config.toml
n_layer = 14
activation = "swiglu"
qk_norm = false
lr = 0.0106
decay_fraction = 1.0
Each number is 128 + 24 x the weight over its row's rms, rounded and kept within 0 to 255. Layers, rows and columns count from 0. Numbers have three digits each. The size before them is the row's rms in percent of the matrix's.

# down: layer 2 MLP down (transposed), 384x128, rms 0.0829, rows 47-81, columns 0-127
# gate: layer 2 MLP gate, 384x128, rms 0.0824, rows 48-82, columns 0-127
# up: layer 2 MLP up, 384x128, rms 0.083, rows 48-82, columns 0-127
down47 096:096147107115152135171116123132141149112126129118168117119155123130084125154114162132107110131119148079178133125095125118098108168095145130111136155120137084116129138167143164115150143118092126143109129148098147122139085107106144126151078134132168126129077105115114103115155157143121153108165097114148188116158192144115129106109174160130145130132101128090159158176119155142132135115131
gate48 103:137127109086154113122144111141124095150123157077128149142187116145130119133083170121103116106111114128118115165149163100134103124121136115105141127140099174124146098102129102092171142116148129121154116106123101133159102136089120074087095113122146132130134169130116115101185114124090112135139138127149090136130113201146164147154140150165128142153112111123127107128115108097149091099097
up48 096:129122134105149135134139082127112100119127116120154158115115092109085123162110068115150134108147096136125160097110155163132143135129177142161133133064139151101134165125132158138162096083160094115111136130102125125140129144143169115160127131114116137112116113158134121137085116090155121087177104116139103078130096114163147148134123091117150153146129160153157150119145122192119146149120
down48 103:117123114108121118135102134140125140092130123151123118165127133092129158085119147158098110143126152127133123152107117112141132104143101109112136118151111174108120156134107192121112161100158124123171131122143141160154135152116120111102112184115076095119100135158121158116156131086100099110128085158132109154111139120179093105100167137100166151157138181113141115167139123141173131125078
gate49 106:089159113112137134099091132166109135119123121108111106133124136141105134117115137137092132125150157113126113127094132123123117106111124133143104118084114121148154157098161135133137115198141077178158141140142101099080109091104131160156126155156120120112138165052166098097133093112107096124108095092099136132088150139142135088095126102123116154100138114149143139115111080101103123123117
up49 114:092164147129102100175149125137138134146113150157129159161132104123100090116127120069107134089152138118104124125093138115168121085114137112149095145129154118148121116104144084104111099119088141142145126136114125100128092132173140155179137118120178126100096112089137078144122131093137114135107152080088145143093147114151141114131162143144102154138155119160161135094106124143097137150096
down49 091:100107121107093043125131129130073138170126113123128140126103121142131112108109106074132094161129139099154152134143133145129118144120128147131111136113123110141142154122127181119117126146185111084131103138126138096133148099091128100120143179132124117173151146073132066143128095121126114131145146126138143149114120102120160132160125091089079149105134115137098104143099157130176115129129
gate50 113:109135112105150163130151122140137101111155135155142127129110098157129085134138129077152169167141113136135140103136136156092132177111154141118162163193111116163137144146127158104115136151143139107091123161140125128144097134095114106134173124134119072122133107123138125101149173137125152181078128152101132125097117153120086149156140114142113140093151172101133110144114111095076116151115
up50 115:108153168098116123107135099167086108137136137119120131129125106103123197112124117148149114087155138102183130154162168110129123107124118145141142127154120184111074121149116115127116122147089184142095132120112091092149139119145116152131114136166140116128127075108155109122127132143086119091157123140147081106171147103155149121132124132124144123172102119130116111084161143117152140114168
down50 107:187152097160133139141165144085115133190127146139140130114134134109110137130166135150160082131102120090149143102135118134141142166145141100122130117156141109141088116151156104117112130095121141135111144149094082106099140097110164132146146084074155129138148129109139093141113158101089149144127166151106134089152112118169138097128118117142100145126090120115128074149156127139145150118080
gate51 097:110151109120133167105124082124135151173116118156092094114137170152100164144109132096120120162184084129194131143078112108133086162159143126091107157150142167134132118169093126124134125159126120137123137156096171113123136098102146146110139131155149136158135142112138129143134137078116144115116133103109103154120142119123129102105079142090109136124142148078112130154148147149098147146106
up51 092:088138076129106114117097158136122105115198106138108127175125137106135109143113133129184111139098148114105133116136135101154110093112133114162094137050097121118100141153147074128144091169117130127128086115119107101130087101119154120117127114116133122105140096131165108141131124121108155151099140176116078142147101109159148099147145126129106124125124117137143119126079133118150164103150
down51 099:119104130135098098092101165170138098113160128116125088139122132139125111115134106155150133145106107068127149163130173150133118101109121131132141164082185090110076117156145096130128175129149134090115134133194105152115109128126141175171138100118130106096125126129103112156122137137153180140076121152142093132136133120155143114117166106158119109129126135112116107144111131104128112166116
gate52 093:048127160157088128160114120141146159120079138156084135195106117119141137129143105097135122095132110102140138126122140109164106140143125154118135133122183062116136127113128132146141110109107161121133135127134131155115120182112129142099136158123140149109130108093147119137089133131143094108133151097135138134120148105089135135165168115128161098194098150109131142146113116142120172155132
up52 095:098111131146124123090091151105095114116126127120128140119168103163125134147131147110164120087120104111126138108148144153142147114108157135135128191174118103148139175117144097136135143138116128136179104120084126157122164157157044132112115116118128149122177143139121104158142151099129149105112129131082092112110116132135153123200146139128126148129106110145164149166137088103140119131104
down52 096:136106124159124140110089146125121121143144125133081084055079137158155164130100129108114175153136105135120076157126126139119179136122176088132137147136129082146087147101116129098159174148109122157161079128110141116137150121146130150107153149128102143116143154128127139110121148121118115120151159104108113166139127159107143167175124108133126146177122134133146082109137149139140143156125
gate53 093:128146126140136173130107120144100116086105137141137125117088073115112147091139151098122133113062113158117105124079117095114134119123129120107160159201163123094115118119156099098104130113096136122136142122149118135137140126133145110074118133116166137112078122168091099137156145111174143150146130115120106163151137103139114077124159077119111103145128141119111142107134134166110166128128
up53 096:096115119079144135131132142092103094064130130109125129135139142113140098131114090129091148136161106149102165072135110176157108098103132150119159119102142146147107092109126127106129085135122130080125103099085102158100135089114184101138102105185131115134123165138141135118118148122116108142137114156117101162152149097118126159181130128123080128152126125145109141121129113138108138132091
down53 098:150111131127120152099149148091124142096151132159116144124153115136148094125102092112113137095133109134123125114132138097133186136107146134111123083114146131111162144143120141118139101113126129162154180126174085129130064074158132122157137146174112116136088119187101116117147167137123129151161162145090184146154102151075117113143107125139174131147134158122134121115137161115109116128130
gate54 089:097127189153119107132110145104143113145115119088103130100162154150198082109140106095103128119119117137145163165153170143145153095110132107104158149146107160127118133118126113149160117131142154108154088117191129148160148162134115170104154155138115083106124149119145123162130135160176115103127134119113112125145104110125116148090117154136172136126119129118130114118126132078102120175142
up54 097:115149164099145104111070131152145119128121130069145142115139177131135109092164118158120098155121174113110152155141148186136081142118105116092142139121095103143146071117140074126152129164163120142141156109117136101112141119124122157107161108110096137137112128132158108135164110136123146138106105106123093124182113154170127135118121110103135143139153144105101080096147109110117114156129
down54 093:120121081129125118157124112118116167122107139110177100121100095140134100155105055127112139117127102163131152078082131110133151138143132155157121120131125134130139131106129114141102168111119141158112191148124079103134116092149128114140106124101130157084147129134149110145162094130095132134162128143141153127068122139102082151178133124118137138102125139175103143173142135170137123103134
gate55 104:095150178153101136125156123110111129128131144122121124163181123137107139159081159136176096134140135127104098143102154185130127114111133115088141158098116111129127133157087147142122088147163151154112076119154097150127181128144105155139157155145141130144133138125089166091133148142165121130114166144172119127131093143131177128137119132114093145139141129119135162108105110110130101156075
up55 114:116139151121124140092111097152126147145138132075082133130092137131154161101111085170143140143090141131174131129133173150138135084127143126108151109088128132113138086138119099102108114104142150109095131104117106140133169118155117144133145087132132100137149074127097139159138124119152114160110117130187116174146058174130147097146121137088092111090102123134144134132103123121100116123132
down55 094:147110151132149100123101131164140125135122115153117118152116153153140122097182111114077132121115173128095137116162120117185141155129145121137191118128111124160115098158139095127130117149142108128173110146160089102178126143107094160109130131118115110167109182109088121138100144140078109103122136121127082102135104063127172126119142150121100104143171115127097114124136120135115130122127
gate56 086:107132104117142144120096180108148151145125088116087132113120134145172134175137074106111159068146137157146130103143101089126140152151101137099160145100127165121123127143135073165135111110148110154105130105132138122106128144155146114131174153127094123131123100149104129154112165125096133114165159125166119131128087137142115121169135146109135103105103142143136117090143167135173113068130
up56 096:099130131152175185152107124132166143129104117099144102158116132152138123131141068140098114136154142129134121118095140127150129120111076134157189158178138104127140176137115072132117085170156127119090140111152141139144140111153114126114156176137155152131122144148143119130095118138148135140121201136099101103123141112133102124155114094132121119138110122157126150108155123143149104081148
down56 096:138126137106152115098112149144132126113121108147148101134131141162100096129121117167137176103145145113096113140152143092103133137112105144102174126106123129120150095124099094115172129093174169098128168106182121125099107138123065109168145149106168137192175152132118100182124139124128096151148114148139143131172121161105109131102151114142142138113128112101102160152125117112117134126151
gate57 095:135172165167126149126148141101147144117146124122107128136087162136121139150156164135145126174161092135120118116107131130099077113131115112116120137160114142130097128127127162165145139124164106142066181140164137174174159130120104146099131143145124106180121167148130127110155117108183125127120097140130107092120121108099129085126076141135153131149130121145111106112105111138103162146076
up57 095:132096123140157086162126138150143114162109118133157095141155126160096123149092127139127140089129150167100130109119122087167158111153141146138099101095146122126144109125121133125168104139131138131151112173142131112079173145150138137147148140072123095117115153084117099132111125101113133141081157093108116158118142105113079128109113086145096108133115145115090162124145086090162086134140
down57 100:137142155146125168173114154137093148086143132123123138152114115141093131094159128189078111105110140135116147144167148120150106111106084142116080122081139129094155170115122110126109110169113129149117157111115150149163130102130142141096145113100124132136136159095137108085130129126119131142155108081091152137104149153166140111083147140134157112162172112148166113138136122133103171112101
gate58 095:070143129159192153105100111130154117145092112101122133130181120127085138114144118122095130102144127150120126109141106109158110143093095125165150104145159163120187091103115133149137115133079129156168117138142088119160145174138096121150112134149088142087115145128124140174128154097120135120141121137116172115141078124121142151179134146134107164140138124125130120104109127121099120148151
up58 096:114117137073144132060092148153107091104127156107128121160155117181127111151145144064176123134127164109111136142078157111090130122119123138161105130076135107105122105137074109101153131139148089119133149104166113139139131139121098146133092112146115077127125095149116141115128114113101178147119167143095125163142106102095117144139098151121104126131138111132147129122145128099119143121134
down58 100:063133121107115128099120114142145145144120174132124130107130151103106159125140105128164153113086118136104091099163138111180077141149127135126169112127148121108158124168083137140181129038151157172124123130170114148138133114139072138098127139119130127103132135147127171135128093142146103123149111150116143138156131133152109137138086096106150151134148124152117109104129115118103121112102
gate59 113:177162129115112137132183124168143146135065162106108142080167124149149149121134143119139132094117129117109130148126139117098142101092149137111128094125154167112099157144113139125110155124129124138126109093148127152123108160148143192146139134102174139143083105166161144116130132127080131114119092124125119160161121131149111080120104125161129154154121112155089161140090113112105171135105
up59 106:122112150107128149112163100186122105107082113112122158089138130151158156110119127132140133064096133114124110164109127126141126135103160160114097100086133145125135187112107123128102133154125123079127111127130137115121134145185127131160125132110149111128113135179132136145095097174099141129137127129125139153162158164170128100127120108133138176169133093141106124136090104106117182113090
down59 101:107099111136171132106139124142158125091087101125165152146064116122131129105128107102117140143090127112124135121118140127108087089133157155110156154066104137152125178134118102143092151135118110150139122138127119065114157085103135102132152152171129168142127100162120124149155100162151147116106144123119132098141162113151150141121156117096115115117134116137153151147085119112144123089068
gate60 104:128130116154115131103140119135144125137071157122151167172115150157115074120168101096100126141124101161154111160146129153141150126125162112127116135138161077116157080100110122117114122129110134125120129102120155128100148092173110122146157104139131124140090177142145125133152156120128129145130128148102107107125159108138144119175127104182091133128145125112141181120101082157061144117157
up60 094:129100104105132142110188095136197076117153129145112132111111105132149105107115149089097138111140114161143121104126124064123160120152158143105116115133128142150123099110127154123074135122124128113125119179127147095103191124071088128126139074118141140114136125144174142121175115096125140155169130120118146108139145148138146156129117144141148141136117147115117110164141079135125130111148
down60 095:149180075095135137157085129136112121133154117109121095110182146124107142118118148142167111106126105118127146098109129151138136128184116124095086156148154112120127141126108161136091147166153150119126096139119093112095100160134128160112144111092153166140129084113080147152110119133127122103152094131146090115132075129099181132089123152120121129132129122140112108109160154106074136110129
gate61 093:132090110143140125101128100137140099147147136127132126150113142119105120149118139147103093057157074070113146116157137126139106128146091095167157146119136106101156141162137141081129153169153120127157117130115143135126139166069107129104152123109148135146108118085140120090148106168160090101124119191161125153114070101123101125121126113125091100154113101136142134118140132154128121136128
up61 112:086133090135134111118139102102110132159158147101094145107087154106109121133090134114110139126085139131122164093151119140116148129130112120133158146150161136122117112155123126096142122113155123147108178094074146111103111156147171103184130120150178099146143129157157146134104067128150121131134083119153125124106115124159077132130157158135118050118119114112117125118127112113133165121157
down61 101:173109173137120128127149151142136097098108134087152139129094152134147126089128109111117136142209184148137098117123109156151120157117140136116120121149131133152112118115104155145107088099155098105141063166162164133113168100150113126090107136119080144133140130145116104134111158089142195116127137136133129107130127111107155119168115170156157155150135109135146138128124128141121131090113
gate62 113:197169157124113124159175177161107106150121151162116126140103150100126117120150119103130109112132115129141100087118106186115097122103117134131140153120136123105081075142151154136097130170139126133180149131127094118117139131119139120132138189139106131107106130162130121137153115123135111145112099129164110140098134150136178140147122107155127075182127143150105151092151099110118112136129
up62 112:132140122139151153139141120081107136128166082148126108128127116131125108106131166121106084100114101126121135175148082077131144136135108148111134126144158128152124125159125124147131152154140176117092107152114166146125118084138147095098108133151140118098156111158100125105126145133080129110136169092123135146092149109124128159091100102182090163105162106108096144135080106160147094113155
down62 104:100099099140135123135163118121129130095110149143161114139097099120130082135129117094141142093135142168119117098111156151149125075125127156123135128104117138111153126167090143151140097123155173109139086107105098137120113134153088114099132099151117155131087102147117148123117093153100130117134120129129164106116161183132106148159173179095143151161133107068134127157145123127110108088170
gate63 110:087131145158141184129077119141155118122127052175146128113161147138106137127110140141141113113116122151143147122150123143137150103148107103152155111103110180154161118123130144135100118125130107136093124110105113190144082159117156158122108092115186120111140086128124134142142094116159117158133172120146147154135091133115126112116113153118161152132152154117127091094121172148156154120135
up63 101:135116106099120091125174173115129137156107161108095166153151126170102106119127116174163149136097141134133112138138121151144099098099143122146085165140151074100113144131113140105138130147135105117106121135157098103100140126104134138117166167137107110161104125121136115131136147173117140128092102131151129126122150132139174130156125096171114086136099059143132141159153145154089113082104
down63 102:112134185163151128148096127154161141124119095111121104143138169137093123101135151129171110128112152112166166114122110131143118091105089102135101129133127144099151125149135138117179104142098110144118159164123144101162160137106136126104095100153129176138109119113155128106113088181152153149135122167130157099117122111152116129164112141087169179124132147115134095117122159165156102140165
gate64 090:130118189099149104091104113127166107153134144135161093120150113148101124149147135123150119169120138105153120147154125110120131085155093109096105153144125143147131115117096153144125140142114146109084098089131118118144181149142144146156123109144131181138091133144136110093154164118116104092112114106137104133158165114127125144101132152139156108137164099104178156155066139133101075149112
up64 088:114116162142150138099081125159133111121121115146185103132118053136082100127154145118152132129108131129124105160155093135092150159110165144123139110153128076132126160149133105132100116127121118142153110147121145141127119144094064125100125129097145142103106129090110092104122123112135114128171099143167118067115169080116096179134133135102118090126133110122131114133098129138104127107115
down64 100:143151089135170105132133121100146149132122114139143154103140114112129116120144133081144167123097143099115138119115104110090101145073095122124102105145135125148112163143100101093125138183156141167109140124098056130130091087051092139127145132134111110126151149174158132113129107089127153114141116120104136090134151152150113103102082127114109136123125113094136125099157098114143147109125
gate65 097:156150172124113122115125143125126117126137105170123134163085154142149150084138124172130112135124098143128153162111133177157150132141103091113125113157104140172095169150144164093109155112123112134148093120130159148142125100117159136157169143154136096123140170119125107136098139082138175086108148065150138124164139121110102158126121134131168162109130138106118183140129107109109149149134
up65 101:170171142127157106127119099100120142129117125147139126129090152141156176131105135118143151109132105079109131132116112137144169106098133149086090129198094156156058142121114165151136159113109121142130119122138114115130115119128122106118122132116125095136143105112120093149115156121141113121113108107152178088111125155110109161105157125127121137134175084148096192131122164091103089119125
down65 102:146128139113173197136099158165106128147151120102111157128170101116095109124130117132075134124128090132111133135130118141142107087112158120090089176145090162144141115150129146133164112141124153112140139181129127152146098122089104192124148151148135083126162099142086144123132137109109125103131129128133114098124125161146100099149117095133128140135160119144137122125189118082105134117101
gate66 101:145137147108107121138107145109108113131119125142113128102116107110185158155112143147128119121108090125107092098150115151100108136150098179162119093121126140139156152125148138131095162107144116104115148132123105160131080101149135138096133134069113129136123086082173158145077151095124130120132137148142163105153121149128157133086136167187168154146164104155113152106162116121136110093111
up66 099:131141134135120103120125136125120139169155188169122142090096157143116144110134101114057113138117179131142117136080152168124114095123134096126125122128115148156112148140100124143129100142119151142105141107081165114119165155134104081136170150139144127097131161131139135121138123094114084105098131141130089114083154150139144096093131148087130087163133107087138127144089137099128127152157
down66 096:178137128123094156118119144157140143143098140102170136123112106128148116153121093140153145120126110124103118118123132116110070105120131098110126152132124096154130124103131117183176083102124116104109155101124136148151075154143131172150093122111097159095098109148080140091099135149091080147157095162113143126122125117121124118131153160112134118179122122136165116115126107143128173107183
gate67 096:138136157081111099136162144146159161161092085105091150140134135111073117110189083136138105135111147127143088148152139170109114142177134111114182123139136166110094139133129128136156111159114158101157099109138110140105178108135151161133137114121113129133135143185122144142140124147099133157132133130123118078130163102179111133127122142154150157119160113110143131143108104113153110126153
up67 102:147109136157142106132143173120142121165173097158120124123135132153135152103088125123107089109171119141080088121142101141145130112116162116137121164163084167157101084126104141131125124129135114083136115106109132115163134137148138115138172094125160126140126141178184103104129176164108130096092147108107100111110114125106106118123132107127068095141147135141141151138109080109109137144149
down67 098:121113088138124141138131103132120128127140172095160111103115148111130106188137139094105164169145119133127135159164140131148134119170155149090144150144165127112145107122119112146104139080118162139140111119124153090096092088118150109122122168144145158119115125132093118137144142136135127102105144156138118155126120176152128114103145171167135184177113071155121135123120181151139157107088
gate68 085:099115166184122134108103121126140152090127111158092170095105141136110127154109105186124107139130104144166122146144114125114151109135120122114137135118121131124117089173132126122159128118144153131122148162149141143185156117122137109198127148129131110102086130174107143144176146155127143142138158116102153128153150161143127147131129171125111154142167078102109126091160112091151097165133
up68 094:125154111118160155119148134116109125096180128141114158124136122149099122054132126111126155105097121197143086094138118153105143112139105123082094108112150156120117121125126113164120131080111172144128140086132124137126135112132124107159133119095113119086183106121107087156151087130113127134134122082144155112124123138187109148120137135092126115080108133115131123107138153075102136127137
down68 097:139165118122207140131126121116136145127178106075118141125131134131139135088162110089129160135079126161108093140104153089119129110123094138133095121165098139148116138126119111129150110138104152135131162091112091103111093126161139100109141107095137160108144138149111065144137134111142167094096104130163119132114115114141146172129141119114172097078093135125138104135147167120132141108135
gate69 100:143077139152152104126149138106161133150104106105115105127132123157117120162105145157111145155130114149161104110146130116145151165149128096108159138145149160122129132101123104115172077122118139124151127140151139164135189127092154135130116102118151117149073168140113108105172112073151146155120122111132152123078104132082154145115093132114091168111116144139162153113145119075132123097152
up69 097:153073143130100100192151124099117107171115129142118121152136124204127123118096122157134130142110145115141109114155113137148159141154126079147150121104135176146100152149098122128120128130117146171139156172115150094149166110129134134135109111107144092143130151129140119106154136097091142149139155115107151131094101130154128137133116153116115182106115104127097137098176093098131078112155
down69 099:153102142134120097154102111100123120085133110097157135120140117128115137152111109129106097154106181123127129161164086146155158161111126139102124163119135094130143106145110126127080167053143170143095163157114125163127122149139107123119135091158162105086097143089147148093133110146117115089099117124138155091105148150145113193140128122118101132149115117127161153151108130133123124152148
gate70 104:158111119129096104116097124155125103065142179148141102122133107100115116142097092150095090133152125125154120131164117142176115159136118111133154082118104109137103107143140102150140180149163137103101122132094148135115115128122135160090124094135152102142095130149105143114128129146147109167136129166147077134093147153102129074077180127124146181127135096148134130145139126119147134112110
up70 096:082153136114157147147122101094120142153113069107119131127134107153109176147150132123165139114108175113110121134069129102094126094142152140151093161145111154117102141110083123105108122118142139142144108154140125120125129157174138108133127154117132117126156121121169135112121149085105159097162092093131155139121116112148110223164100123116099125141127142115079149142134153123118106122133
down70 087:102122109141105097146139140147146098120120137175120176136124056086160086082069115153136103145164157085150099151145126101149111125121139096112167113083134110123155101142132122113178113137109114099147134113138159138116130108110125176149113168134132105138095125128154092144124107131169137162120117154137133127183123108121110100103158127131112139102099122110107128149157121118136111099117
gate71 103:089155144118112176133094129127109146108115140106105115139114123121119162126091168144138147152140126092139140141131175093149124139121151143112146152096151169091115144145134161120117137123134147110124140155123132130175115131131104150123098137113067134149107123128185148130160110162119113123177076134124133098133192133123127072105143070150152108175120103176144131140157161141124142120131
up71 098:152101120136126132164096140128145129153144091149138134128099102114132123124158123135108095106117118179131076054098108161079140134134137111123095111123102073183126116155106080122127134140124154112112115155118100122136122132107161092126139123107157159128109085073138099143137160152110133106093136148122115158103112140126111140148117193115100118135125104100136105129121145141136153075110
down71 096:134141143176121122104121137173107109128129133147127150148128100106110133134161147136127151120134110111143150067112100164103149179130122119117160147099099098179117154159108140088124111168124092136123115127136117121117097166100137104118115093171125096101142096121147107148150144121073110152116123115147179098132091100124148128114133110145107111135088162119118117183109131123135189121084
gate72 099:117135115120114156110112111129097102124133147131135132115119136143123157147099112104174191094185112105152146137140142149171163142148089169148137128135058131151094126153135111106168137125127093098124118129145108113097134087111135147146152134180127141074128111113138133092114080097144141141130140102132131125088105103182133150111132139134099155141112091115142140119147114115120136082081
up72 107:134105135130114103138141153086132144141101135132115150133126114157089131120142107163138124146078105116130146149130130195125071101081133118121175116122149114158109143147097108129078146121136193130090131123103153124128117154119125123100150113121134121124102063106144118116129122152077152125122140064112139136160153171116121131152088072103141109118128126146129166122132145147101099150129
down72 103:129102140099131114087163129117123145124090151131135111133133123144093140113125120121090087146068118086176098168144077153159118123100149137123130129143098122182120125175146108136110076115102142112101105111125111127124100159155114090094136134120171120096112101113164080116121153165100149122142151127126140108161116152115141130133073098114129133123112150127174143097101106117097116151130
gate73 104:140100101160102122114097097167128126127123134113144084171181138107139125193107103101118113139146145139161138181121124151144161124138148131087149123124131105139142167146177118124129124122127106100147093131149156154129122126097134119169140140119147129138129135118086185165155092139143140133132095154153154069117173104151117152094127117110145149079136161132102148145099141136110110128102
up73 102:130180116126116074146138117127112125114160118179139111143156060116156124168101073127115164121159159119128154144109138139167098150074129151080145142125135138146110098115121117133139131080121137131101141111098077107146095111184090099154135141140140140101146107109130143132140098149141137163149103142156139113123133139115107127140128069152113130111145118129130147107158105172118145149142
down73 093:138146121142116125138094153133121131130146150177103115126194100115126142179124117113121156142158124143116150155092109123126133121154079074113080183123122133099107135095158116124147116147128149116100134081170159112122095119108137108165126143144130160151111171162093160140138116151174128159136154118164152078130120107152135135114116134130123145098170100131121139141146125112178102102140
gate74 104:133200136128145126094135124114121156144116130132116131122098104138132131155137116151142120140108121145105137087141140109115118080135169131134105129145121125097112095083111141157139095172113113076109151123175149136139141112087088185130159116089148142082126113128126115161150136100165072138123153182122092135105170138193143144136131130129128090125101126146097129141135105126115118095124
up74 103:132102136122155106119104142133108154099142138091085082110162158150166125138148134142150133139142144087157137169094155108131113112088082170117132162152142094122146153149107123107101158102181122130134082156141138159109137126085146075135140112154149156167090098142150118096150127158075123122129147135115152114115132141129126144120111120091111138116150117104134098108106129150142081156159
down74 102:124157095133087103086171098103100168125111134106138157107141116141148118145113120130166114127135137110135122181091117108079143121160090133147136122164198142130138101132099120122154119107143132124131143099169112159108158105077159101127176161149107093127126148112143105127150126127127103147159116066127123140126141138128144105115109146135099163124098104071132137159124128156144133135165
gate75 090:128156154081109113141125173133105077060094140164095158176153140135095117101116110149097141102127088161119139160127133167155157128116094098137114108130154155137136175133162153162151122121129090133113127170129105150123156163127098196140063135106115125146141121094158139118141148144132132109123158138124122149115143123137106140125120130109100121153127144094105139117125152107126133109102
up75 093:109103139130131110144136100164124145164166143100116096145092079126139117166140118159155139128129185125137115096131136134111121131127179148089191142130083133136120118129083135139095133126151130140115093078176128123123104124155147105102148106122120093147114101151136122155090138174118149162147114108150149073106156129111151128104116116174125118162144136150136143145147137141162147147178
down75 094:154138153115150142134102159132133118129126123150143129127124121180111120157169133110131151069171121100127151166141141143106122172142103136127100123102139167139157137132116166119143117152112134112124141146137106149157134152106138172123092162114110104085099113132106102105201126132121149146091126169125145132147096084149110125133200156113117116118126128061116116096121162127099123118159
gate76 093:099155108117149162121138103114165158166155125132120110115124137115113158130121147157127132129113133087131143140078125148141113114138102117113162093108120132124116148124121127100111194133159130127153109088167140117170105157074171087131158133161109135123115128096131114123154112151111110103102126150146155185132112144116128107154127130150149136093099117127191064152119134079125166134157
up76 094:089117110136169115148131137129097120146127136140141090135114119133119143121142114170108129146107131104151159107156099124169098148111103189160106145152155126102106100157165139111138107085154177178107097115062120161134123160159152126137107112125141138146158106103116129151119148099121146156146147120147094101129154112157146137105112128101150096125109132124089131109114176169163127139178
down76 100:120141127110116149147116133132154113108135157101144105084165089143112063076161132119154085128115138106088174163162107150111106128098118160108138114150142137155115152168143152159119144115113149136139122131081171175130093120110112149122108135110171120146154153142080147162108142113141123106125098157138093073137144101126121126101086121145098122133117142142114136130137137117092098136166
gate77 101:160123142094127115108120135157123144080148117171130144099125146082129150079165102108133199147142115099165127149130129180134116141131143111147111133161119126146133093092108112162112118078134117134114135123119085120166157111144157150184125133157124169158164094131164118114124100115138154110125102132127130091137124082105158089106134085115099165137124127170132120112115147125143127112124
up77 103:120131150123120125122129159156080114158125149141141134105112140116153087099099144159129122135112165142106153131086158124142165118070151176146137111124136132128117139119098140128133112114159114118069175120121158119148109128179111144115117133113134186120143143153162148117136125067112063133142118096124105119116119090155110112162128134195093110114134142096154121121111103115089136130153
down77 101:145117119145108122091114145141159141120095131123100170105151140155099087162103155145163110136129130161110171115119128097127134131165112109103103140107118108124094112121115145130111129093168139123143101077125126121150132097106107163056119110120133101082131123135144134127119089134122156139124149139160136153111122158111146144129104156177111113131150093103172133159127121115079151183189
gate78 117:119145148103126119114150113129138141135138137153113129125139127127155120108148117133140133075132116157146113153152165109120115139130105142141157155158162108135144098151138124108179123113115128158120138096099093091151109094137098076164109097076134087156166128138115163162146128110136098116127163191146184127154160130162149139102086112111123165165168155142139121126177142112141139143161
up78 111:140125152116167142118116147111114133091122080081150116127134123169115127160167138149138110127076144121125165133166119118098136128091130106113090070097085140101086121091107135117116120157113145131127109141121101154095114157109113155130102153141125118139107137154143124122161126074120158128124090119152109134083079152151109181128094126110164112120137120136120093142163144169141121080117
down78 103:132159144068133103099134104110110098134162125139142149112107094148104160108146176099141106151125123162130126118106172129131138143144126125188121100150133107110100146117164125163101131157097128149091108138128128108140121142149142131125094129158143121139173131086157132156141130132131155131161103147119094109129191148123103154125104104134144138119119116105087138138081135184173082170106
gate79 090:174140100173138145147100124093126170114116138126116159095154163130122105119131118117136145137107139158126115138127146114132112143112088162085133142120140098137158134095168123119140128085114078129137150145103156138104125134149123128158112121134100133206143150118139145117148173120103143129064166091098126141109111122103109122159108181099130139150112093102147127170075138099105105113113
up79 103:153111086156145112139095126124114140104146120131122174100171135122162098115171098118130142151148130175121127128158136094172072132131117111090084128084106135145153133124122158121120141103089134143085136151138126143095136087143116137151165155155141100143136145141147139146161178128100146149067150140127130154121142113110126130150118101095120150162135138122138135134083101162095075123104
down79 105:161110095168129063132172151148154140124107062131139113155093127100126104122136087135096134146134139129123131136147138108151087202128144133102128112067116109085130125112101108152124126101120134149082083147132142096110126144162124130143142148158146106137117116101147119132143147143094123145131111149122119131122156117143157127122121083118126127145159150104100078092112125192132130133106
gate80 104:133165088138142119108167103112140113085134089159149115139139108096107120099124152127092112103106158152120162110128130127128101158117134128175135099149146122096146138148107123177146138135183117115175100134150104107094141120135090109176127107110152150130147118136141094152094149086107107123096194127104106188135115096123114122146101089126138127140121098098140136118104144118148138104169
up80 106:118092135150137131095166072136113106094109135075100154125138092154072116154135142134122110145133113131121111136096149082160120161174126138123135144111141129085143116083140145106146147155096122112149113097145130121144155115118166091128140122152137132143094137124144156122128126141121120111148137196108130098133131136104114071116110135114119109179148131107146106177087089136139147160081
down80 100:176138127133127141149122146175104122164105151118170119192121126134135116111138104124109148155116096127082141124164115144127079118080132105092163104110108132152129166096143149119104116089117138153130154152110125105146130163126122143113118127140099134075124115136145127137117165149140124139086133117154155151100148151075111120138153150144149170110118122129122150102183176119190143102122
gate81 100:111134145099141154172121101104130134107132098115191141117155192107127106116104116147146164138103161121153110132155116109109127162132127100142096100105139120109138156120121109100118156092155163173114149133162172099113076178117181081139114105144124110096105153167131137138142116123188116118109100101130117116148141151137139131122136109108114115123124115149146089117101155129123104165148
up81 107:094157095129154144079152175092128111111132103150148137178103171080149119132111141122112108128154109120113133135096171119117159095136113122120114144081102123141145134098133110084097154132112119080171118152151139095099176160112113120133137136149135114113155085118111111134114162162146112124153161141141111175151152132141120111105110186165115096139164132128135132091140098133137109124111
down81 096:176115179124095132144146095149122139112132172127084146123147095162078132122135121135123099133115139175162100112137067136137135116108137149125134162139149106146127149142120138178155129143174156198119137115117128126108100131162144173126116109129151123174166135147129131115099112107110145081138145164133101117144124123104127156089117078140151119127090166136126137155107163129107117123117
gate82 102:125144127128141167103087151079167116129162157125128195127156088094120116117109149141114111135091166150106151075118166149130166110116126169142163139110115090125132122138161109135114152134085093106127155110091128160146132100133117149140127127117131159117104146131122140131125149161121097135154113105127116183086127114116162125150111139144145116146183141181112095131104143112097100103115
up82 099:144112097126146137142119122114126156121120110119162132167134163102087105129127131100075130093100121131143137112090146121151131129154145156141140107105112129147141115105180105108118116115101097117114108078128106125103136097121151105146144141175087128091154153138125143095130119151111083105135173115084124140118127146156144189144157150152085164170155159131153084148113141111101171096114